Weights of a small GPT-style language model, trained from scratch on English Wikipedia: 23.1M parameters.
Each number is 50 + 12 x the weight over its row's rms, rounded and kept within 0 to 99. Layers, rows and columns count from 0. The size before them is the row's rms in percent of the matrix's.

# layer 4 MLP up, 768x320, rms 0.109, rows 688-701, columns 80-159
104:53 68 41 58 34 47 58 48 35 54 43 45 51 45 60 45 75 61 56 54 27 58 51 62 45 39 45 59 36 44 66 35 43 67 45 38 61 59 61 81 40 53 52 55 34 42 53 45 32 46 50 47 48 67 64 56 47 37 39 43 54 39 27 37 52 48 62 41 71 30 46 55 56 58 48 54 44 44 70 46
098:52 45 59 38 34 58 42 47 59 48 49 50 39 43 53 77 45 40 67 48 29 33 33 60 60 60 70 55 65 43 75 40 31 49 29 41 27 39 68 31 47 48 35 38 40 59 51 49 63 34 55 68 31 21 50 40 50 49 69 29 63 51 53 43 40 49 45 46 50 38 53 60 56 32 47 54 32 43 65 58
100:62 47 69 45 23 65 51 25 54 36 54 70 55 33 76 42 39 68 49 51 55 37 54 50 51 46 51 61 57 43 43 38 58 47 40 32 51 64 61 55 53 64 42 56 60 37 39 69 60 57 48 55 38 44 42 65 41 54 60 41 19 63 60 45 33 38 56 61 61 34 50 50 44 74 44 62 65 35 39 48
100:55 37 50 52 41 35 27 40 43 36 55 29 73 37 59 43 31 52 45 29 68 50 61 43 58 54 47 42 55 62 23 42 43 73 44 70 18 52 66 49 59 28 65 49 68 34 48 56 45 60 42 51 49 52 46 43 62 44 63 41 44 72 55 47 59 67 46 44 35 44 55 49 56 53 59 28 79 63 65 77
104:36 66 78 45 60 45 52 77 60 43 35 34 55 61 57 67 53 43 42 54 53 37 59 42 52 63 57 45 52 34 46 77 38 49 28 47 38 49 49 52 16 30 49 46 36 48 52 43 47 27 53 60 33 73 38 56 56 46 40 64 52 52 38 47 39 59 50 47 49 47 53 50 73 47 32 67 52 62 32 24
092:53 50 43 59 49 40 63 72 30 62 66 55 69 48 76 49 58 53 49 55 36 36 56 33 44 38 36 50 45 46 56 77 39 73 48 42 64 60 26 55 46 65 48 65 49 52 44 34 54 45 30 36 54 55 51 44 42 49 42 44 38 35 56 45 51 28 58 44 63 52 33 25 53 64 32 69 41 41 45 43
106:44 59 51 48 35 54 50 65 49 78 67 34 54 57 33 54 33 50 46 48 56 50 55 49 39 48 45 47 48 39 49 38 68 38 69 66 52 37 69 65 38 32 52 34 60 57 34 65 47 69 30 48 26 53 35 45 29 36 62 45 37 57 60 34 66 47 56 62 41 66 48 52 66 47 60 12 61 43 44 53
094:39 53 46 50 44 56 49 26 46 43 36 50 65 34 63 53 38 55 45 82 61 50 52 44 28 48 47 48 40 54 50 61 39 80 58 55 44 50 52 47 61 61 60 72 70 69 54 55 52 34 57 34 45 58 51 49 66 33 39 58 71 57 52 69 78 51 66 50 49 50 54 54 54 53 48 58 66 50 43 45
102:56 45 47 57 62 54 39 41 61 58 53 56 24 59 32 60 45 38 49 46 56 68 54 47 66 59 56 55 38 33 57 61 53 56 34 69 66 24 38 43 73 60 63 23 56 65 81 52 59 35 41 56 41 44 30 66 52 70 57 49 56 58 43 35 60 47 74 38 42 63 36 48 37 56 48 54 55 35 49 52
093:52 41 57 39 62 44 53 42 36 52 55 48 45 58 32 46 60 54 46 48 57 37 39 49 51 44 58 38 70 42 28 36 42 57 41 58 76 66 50 51 50 56 31 31 47 52 66 47 63 21 33 51 49 46 48 42 74 56 65 56 54 50 59 59 55 53 66 21 44 25 71 43 56 40 50 77 63 40 70 82
099:44 58 48 41 33 55 18 45 57 56 46 55 72 46 38 58 65 47 70 36 28 42 62 57 45 50 46 26 48 53 44 46 33 38 32 46 55 51 62 66 42 48 60 56 32 45 50 53 50 49 33 57 38 60 52 59 45 48 54 24 44 68 48 63 36 46 43 32 67 48 44 49 40 42 52 42 43 50 36 36
104:52 46 40 61 50 40 24 65 61 60 45 40 55 30 42 55 44 57 52 54 60 38 36 37 55 58 50 59 66 30 64 50 25 48 39 72 42 49 57 59 54 41 41 39 49 62 35 55 46 45 63 38 64 54 34 61 31 52 42 67 47 38 51 40 47 45 68 38 40 55 56 58 61 50 35 58 61 40 45 45
095:52 51 53 38 47 55 62 36 49 72 48 49 36 50 42 50 51 42 56 59 55 49 65 71 52 32 51 56 53 40 51 48 47 63 66 34 32 55 58 66 28 57 34 49 59 32 48 49 56 47 64 48 42 36 45 47 46 33 50 48 74 20 25 51 53 56 30 38 45 62 66 64 59 64 54 62 60 40 56 62
094:60 47 37 59 62 67 59 48 58 51 48 58 37 52 34 64 51 43 49 43 39 39 44 58 42 37 40 56 33 63 34 49 74 68 53 63 34 37 70 64 42 36 62 55 71 59 66 42 79 62 43 39 32 42 51 40 54 51 62 67 47 46 47 40 53 60 69 42 46 26 59 60 52 49 56 72 42 60 54 53
# layer 4 MLP down (transposed), 768x320, rms 0.0634, rows 688-701, columns 80-159
099:67 42 48 53 62 40 73 54 33 46 48 47 34 52 52 48 35 41 36 49 36 54 60 35 40 45 53 60 48 45 49 39 40 67 42 33 42 55 67 48 69 67 47 59 46 72 76 52 62 63 65 45 37 51 52 45 50 55 64 49 39 56 08 49 53 61 53 46 49 78 34 38 74 42 43 55 47 46 29 29
099:69 64 38 60 52 53 27 30 51 36 38 47 39 58 69 78 69 60 55 53 46 58 54 62 46 52 69 55 56 41 50 29 46 61 36 56 47 51 60 61 73 50 41 60 45 55 51 38 57 35 71 38 78 55 49 42 59 44 56 52 52 46 42 49 57 51 36 65 44 37 58 34 47 27 60 50 43 43 41 59
100:61 33 71 38 58 67 30 55 47 56 33 45 53 50 65 37 71 63 36 49 44 64 67 49 59 55 59 41 73 53 24 40 62 47 36 57 38 56 57 55 61 48 28 73 65 60 57 42 67 70 39 33 24 48 45 61 30 57 37 31 68 46 46 42 29 59 52 47 65 59 48 63 59 65 53 62 64 35 33 32
100:61 44 42 57 50 60 50 38 40 52 45 54 59 43 56 59 52 60 60 44 52 65 41 58 58 56 58 43 75 53 50 31 45 57 63 47 75 62 49 38 46 44 42 52 72 37 32 15 46 73 64 48 68 50 52 46 52 63 57 40 41 36 69 48 46 68 47 46 52 26 77 45 64 50 53 23 51 48 35 51
102:57 53 62 38 52 46 44 53 66 51 64 54 44 66 49 47 38 52 60 70 45 66 66 42 51 64 46 23 53 43 58 47 42 36 40 45 53 50 32 61 45 42 56 46 38 54 43 34 59 56 51 60 25 58 39 48 73 70 62 26 59 44 45 53 18 63 47 58 50 58 59 21 45 73 37 49 36 41 58 58
094:21 62 47 44 25 44 56 48 69 63 42 49 60 72 40 67 44 47 29 50 72 51 53 36 40 40 44 12 57 25 53 34 56 33 40 46 42 73 60 49 34 63 52 54 71 36 47 33 65 48 55 66 34 52 50 51 42 38 43 34 46 60 67 61 48 44 31 57 49 37 59 47 55 41 58 69 49 54 58 48
102:44 51 44 63 56 30 19 29 53 36 57 60 60 45 61 56 32 44 63 60 36 45 52 86 55 50 32 55 25 53 69 61 47 33 43 45 56 38 55 67 51 50 56 64 56 63 64 48 62 60 50 46 48 64 48 59 49 35 37 38 29 30 55 42 76 47 41 65 54 45 54 71 51 50 52 71 38 60 50 47
097:40 49 57 55 42 00 60 40 53 36 56 46 41 58 46 60 36 42 71 57 79 34 39 66 23 49 43 60 41 49 66 53 63 42 44 61 46 40 41 32 61 47 46 44 53 64 64 48 63 71 66 62 67 81 59 49 41 62 57 47 56 53 65 67 49 39 61 53 41 76 52 78 40 42 58 24 47 44 31 63
103:50 56 53 37 49 45 48 62 58 38 66 39 53 65 60 71 45 66 55 57 56 51 57 43 58 51 37 46 64 65 38 51 47 58 56 21 47 70 45 58 58 46 49 41 21 54 42 51 45 44 59 38 45 45 56 30 42 46 58 59 64 49 59 62 53 38 40 66 33 39 39 50 49 55 26 59 27 59 66 59
091:71 59 38 69 50 57 43 66 46 46 35 35 43 28 45 46 54 60 52 40 43 73 59 58 55 32 31 83 53 67 43 62 58 59 67 51 70 40 60 67 46 41 46 55 49 56 32 63 51 72 56 37 47 36 44 44 38 24 51 42 56 36 58 78 57 48 53 72 36 68 55 51 52 38 50 20 54 60 61 55
097:54 42 29 60 44 47 30 34 66 43 47 29 29 28 54 38 26 46 56 59 38 49 43 72 32 54 50 45 43 46 48 40 43 44 35 13 55 48 44 56 85 53 37 38 59 48 46 52 66 36 52 58 45 68 45 47 38 43 52 69 47 45 42 31 48 52 48 51 57 71 44 60 55 56 50 34 52 37 39 38
104:49 56 33 46 70 51 74 45 54 57 50 51 53 47 49 46 28 42 51 49 36 79 74 52 18 69 28 45 60 57 50 59 64 42 50 30 51 67 36 39 39 74 52 42 40 64 68 39 51 43 46 49 49 37 58 68 33 56 32 21 54 58 48 47 56 36 42 57 44 60 35 81 61 52 49 57 74 46 46 28
100:52 51 53 63 43 57 56 51 51 70 56 51 36 56 50 50 54 60 57 78 59 47 47 49 49 44 63 29 45 66 50 39 74 38 35 61 53 57 49 44 47 33 52 57 38 69 47 44 39 42 42 52 31 62 62 42 63 41 57 59 41 37 64 56 36 59 64 45 39 26 56 39 45 35 41 44 59 55 53 55
096:34 49 49 49 78 43 52 48 37 52 45 49 53 67 42 26 46 36 51 65 57 59 35 62 51 41 64 70 57 43 63 70 54 49 42 68 53 46 52 58 37 47 41 43 62 47 41 46 46 56 49 44 39 55 51 35 75 48 53 68 41 67 54 58 59 48 64 36 26 53 56 31 51 56 51 58 61 52 72 39
# layer 4 MLP gate, 768x320, rms 0.106, rows 689-701, columns 80-159
095:30 56 30 38 39 56 42 58 50 30 53 57 65 26 35 37 45 71 59 50 59 57 55 46 45 46 53 51 39 44 55 64 40 37 63 59 31 58 48 60 57 46 62 38 77 34 31 62 48 34 37 58 46 51 61 30 49 50 48 41 33 63 52 59 54 56 53 61 76 57 48 72 39 27 64 14 46 43 58 62
101:53 60 33 58 52 54 62 56 58 52 61 65 36 36 39 52 34 24 27 46 40 74 55 32 59 49 39 46 59 61 50 52 45 35 39 44 49 61 45 75 54 41 64 58 59 61 55 43 45 27 45 56 45 49 60 54 39 73 68 41 38 62 40 60 44 53 55 47 51 67 54 37 44 49 86 45 70 46 52 56
106:56 65 58 45 58 49 62 23 29 51 46 56 54 56 80 61 40 21 62 42 44 37 72 53 56 48 60 16 61 59 45 42 43 29 49 54 70 55 48 48 54 52 42 47 52 43 53 47 70 79 60 42 62 47 63 37 59 62 53 45 68 26 64 46 49 48 62 41 76 51 60 50 43 67 31 58 41 48 46 63
100:54 44 64 53 50 50 38 52 61 39 62 27 44 51 55 35 60 67 46 54 48 58 52 35 39 51 51 67 48 50 34 69 32 47 65 32 34 41 53 45 64 69 51 51 53 58 55 67 47 48 43 34 43 50 90 58 30 37 40 49 63 45 47 60 36 41 72 38 50 48 31 48 48 36 42 60 45 43 68 47
095:40 75 36 49 40 46 32 56 50 57 54 57 43 41 64 55 52 51 44 58 52 47 65 69 33 28 66 62 73 59 50 40 38 61 47 55 59 45 53 62 44 42 51 49 60 32 60 43 41 28 53 54 30 55 64 49 60 54 52 43 53 58 58 48 53 52 62 59 54 78 66 59 63 32 53 63 54 45 56 52
109:63 36 40 47 42 61 53 70 78 54 56 41 35 49 56 43 61 37 60 38 41 33 65 61 57 58 59 61 39 58 71 44 55 22 31 48 51 65 65 42 54 55 63 53 48 50 37 59 40 33 45 74 53 58 50 24 44 67 38 43 66 37 50 41 42 60 36 25 47 35 48 46 40 55 66 52 52 34 33 56
099:60 60 35 53 28 68 49 59 40 47 70 41 32 26 56 50 45 58 51 45 53 57 75 49 48 42 55 30 64 56 50 37 33 51 50 39 49 56 20 46 38 44 61 65 57 42 42 50 51 74 42 48 54 62 37 77 53 35 75 45 42 53 55 57 49 47 52 15 60 50 39 75 35 42 57 57 45 56 64 48
105:57 62 51 37 65 40 33 72 46 55 67 47 48 62 48 54 53 46 41 51 53 41 32 45 64 31 55 47 47 33 50 45 62 37 48 48 53 18 52 71 51 69 39 63 55 51 52 48 44 70 41 71 48 69 53 61 44 35 35 59 36 38 54 66 60 53 55 70 51 53 66 50 39 68 46 40 30 54 60 43
089:25 44 36 58 60 60 59 59 54 63 65 48 37 85 61 54 65 36 45 50 55 59 37 68 50 95 64 81 36 38 50 44 45 52 65 43 50 62 66 46 30 56 58 45 55 44 47 62 51 53 44 57 53 53 44 43 30 55 58 42 32 26 44 27 54 61 48 47 45 42 46 52 38 48 69 37 49 47 42 73
104:41 40 49 48 57 45 51 46 49 38 28 38 49 53 46 36 33 67 47 44 59 36 43 37 46 59 35 40 39 61 47 35 48 38 65 50 72 38 72 50 62 69 54 60 53 40 43 52 59 47 51 21 56 73 57 66 30 38 48 25 42 45 61 32 56 37 56 61 37 39 62 56 35 42 49 44 68 43 67 56
107:50 59 58 53 64 48 33 47 45 58 50 49 51 72 53 60 38 31 46 67 46 41 43 47 69 52 56 56 60 60 68 40 31 57 53 59 35 64 43 56 68 46 59 69 50 61 52 42 49 42 54 33 37 57 46 36 56 43 64 45 41 51 92 49 52 73 61 44 47 39 69 51 26 70 52 43 46 45 41 59
096:57 78 45 62 53 50 67 48 51 74 65 51 51 46 50 53 53 57 54 57 64 51 50 61 68 52 40 62 51 47 65 31 44 49 61 39 45 51 68 48 55 50 46 61 53 55 48 56 57 46 66 50 43 41 34 58 41 56 50 33 54 46 53 34 53 73 55 46 66 25 46 54 56 66 55 57 48 44 47 51
095:57 43 41 68 36 53 59 45 71 47 38 55 41 55 52 58 41 49 39 36 50 56 48 43 71 41 22 37 49 49 27 53 45 39 48 37 58 41 50 50 63 56 50 45 70 34 64 37 49 56 48 64 40 58 55 63 60 65 31 51 44 27 41 59 34 33 50 40 63 61 47 38 38 55 54 34 35 41 56 46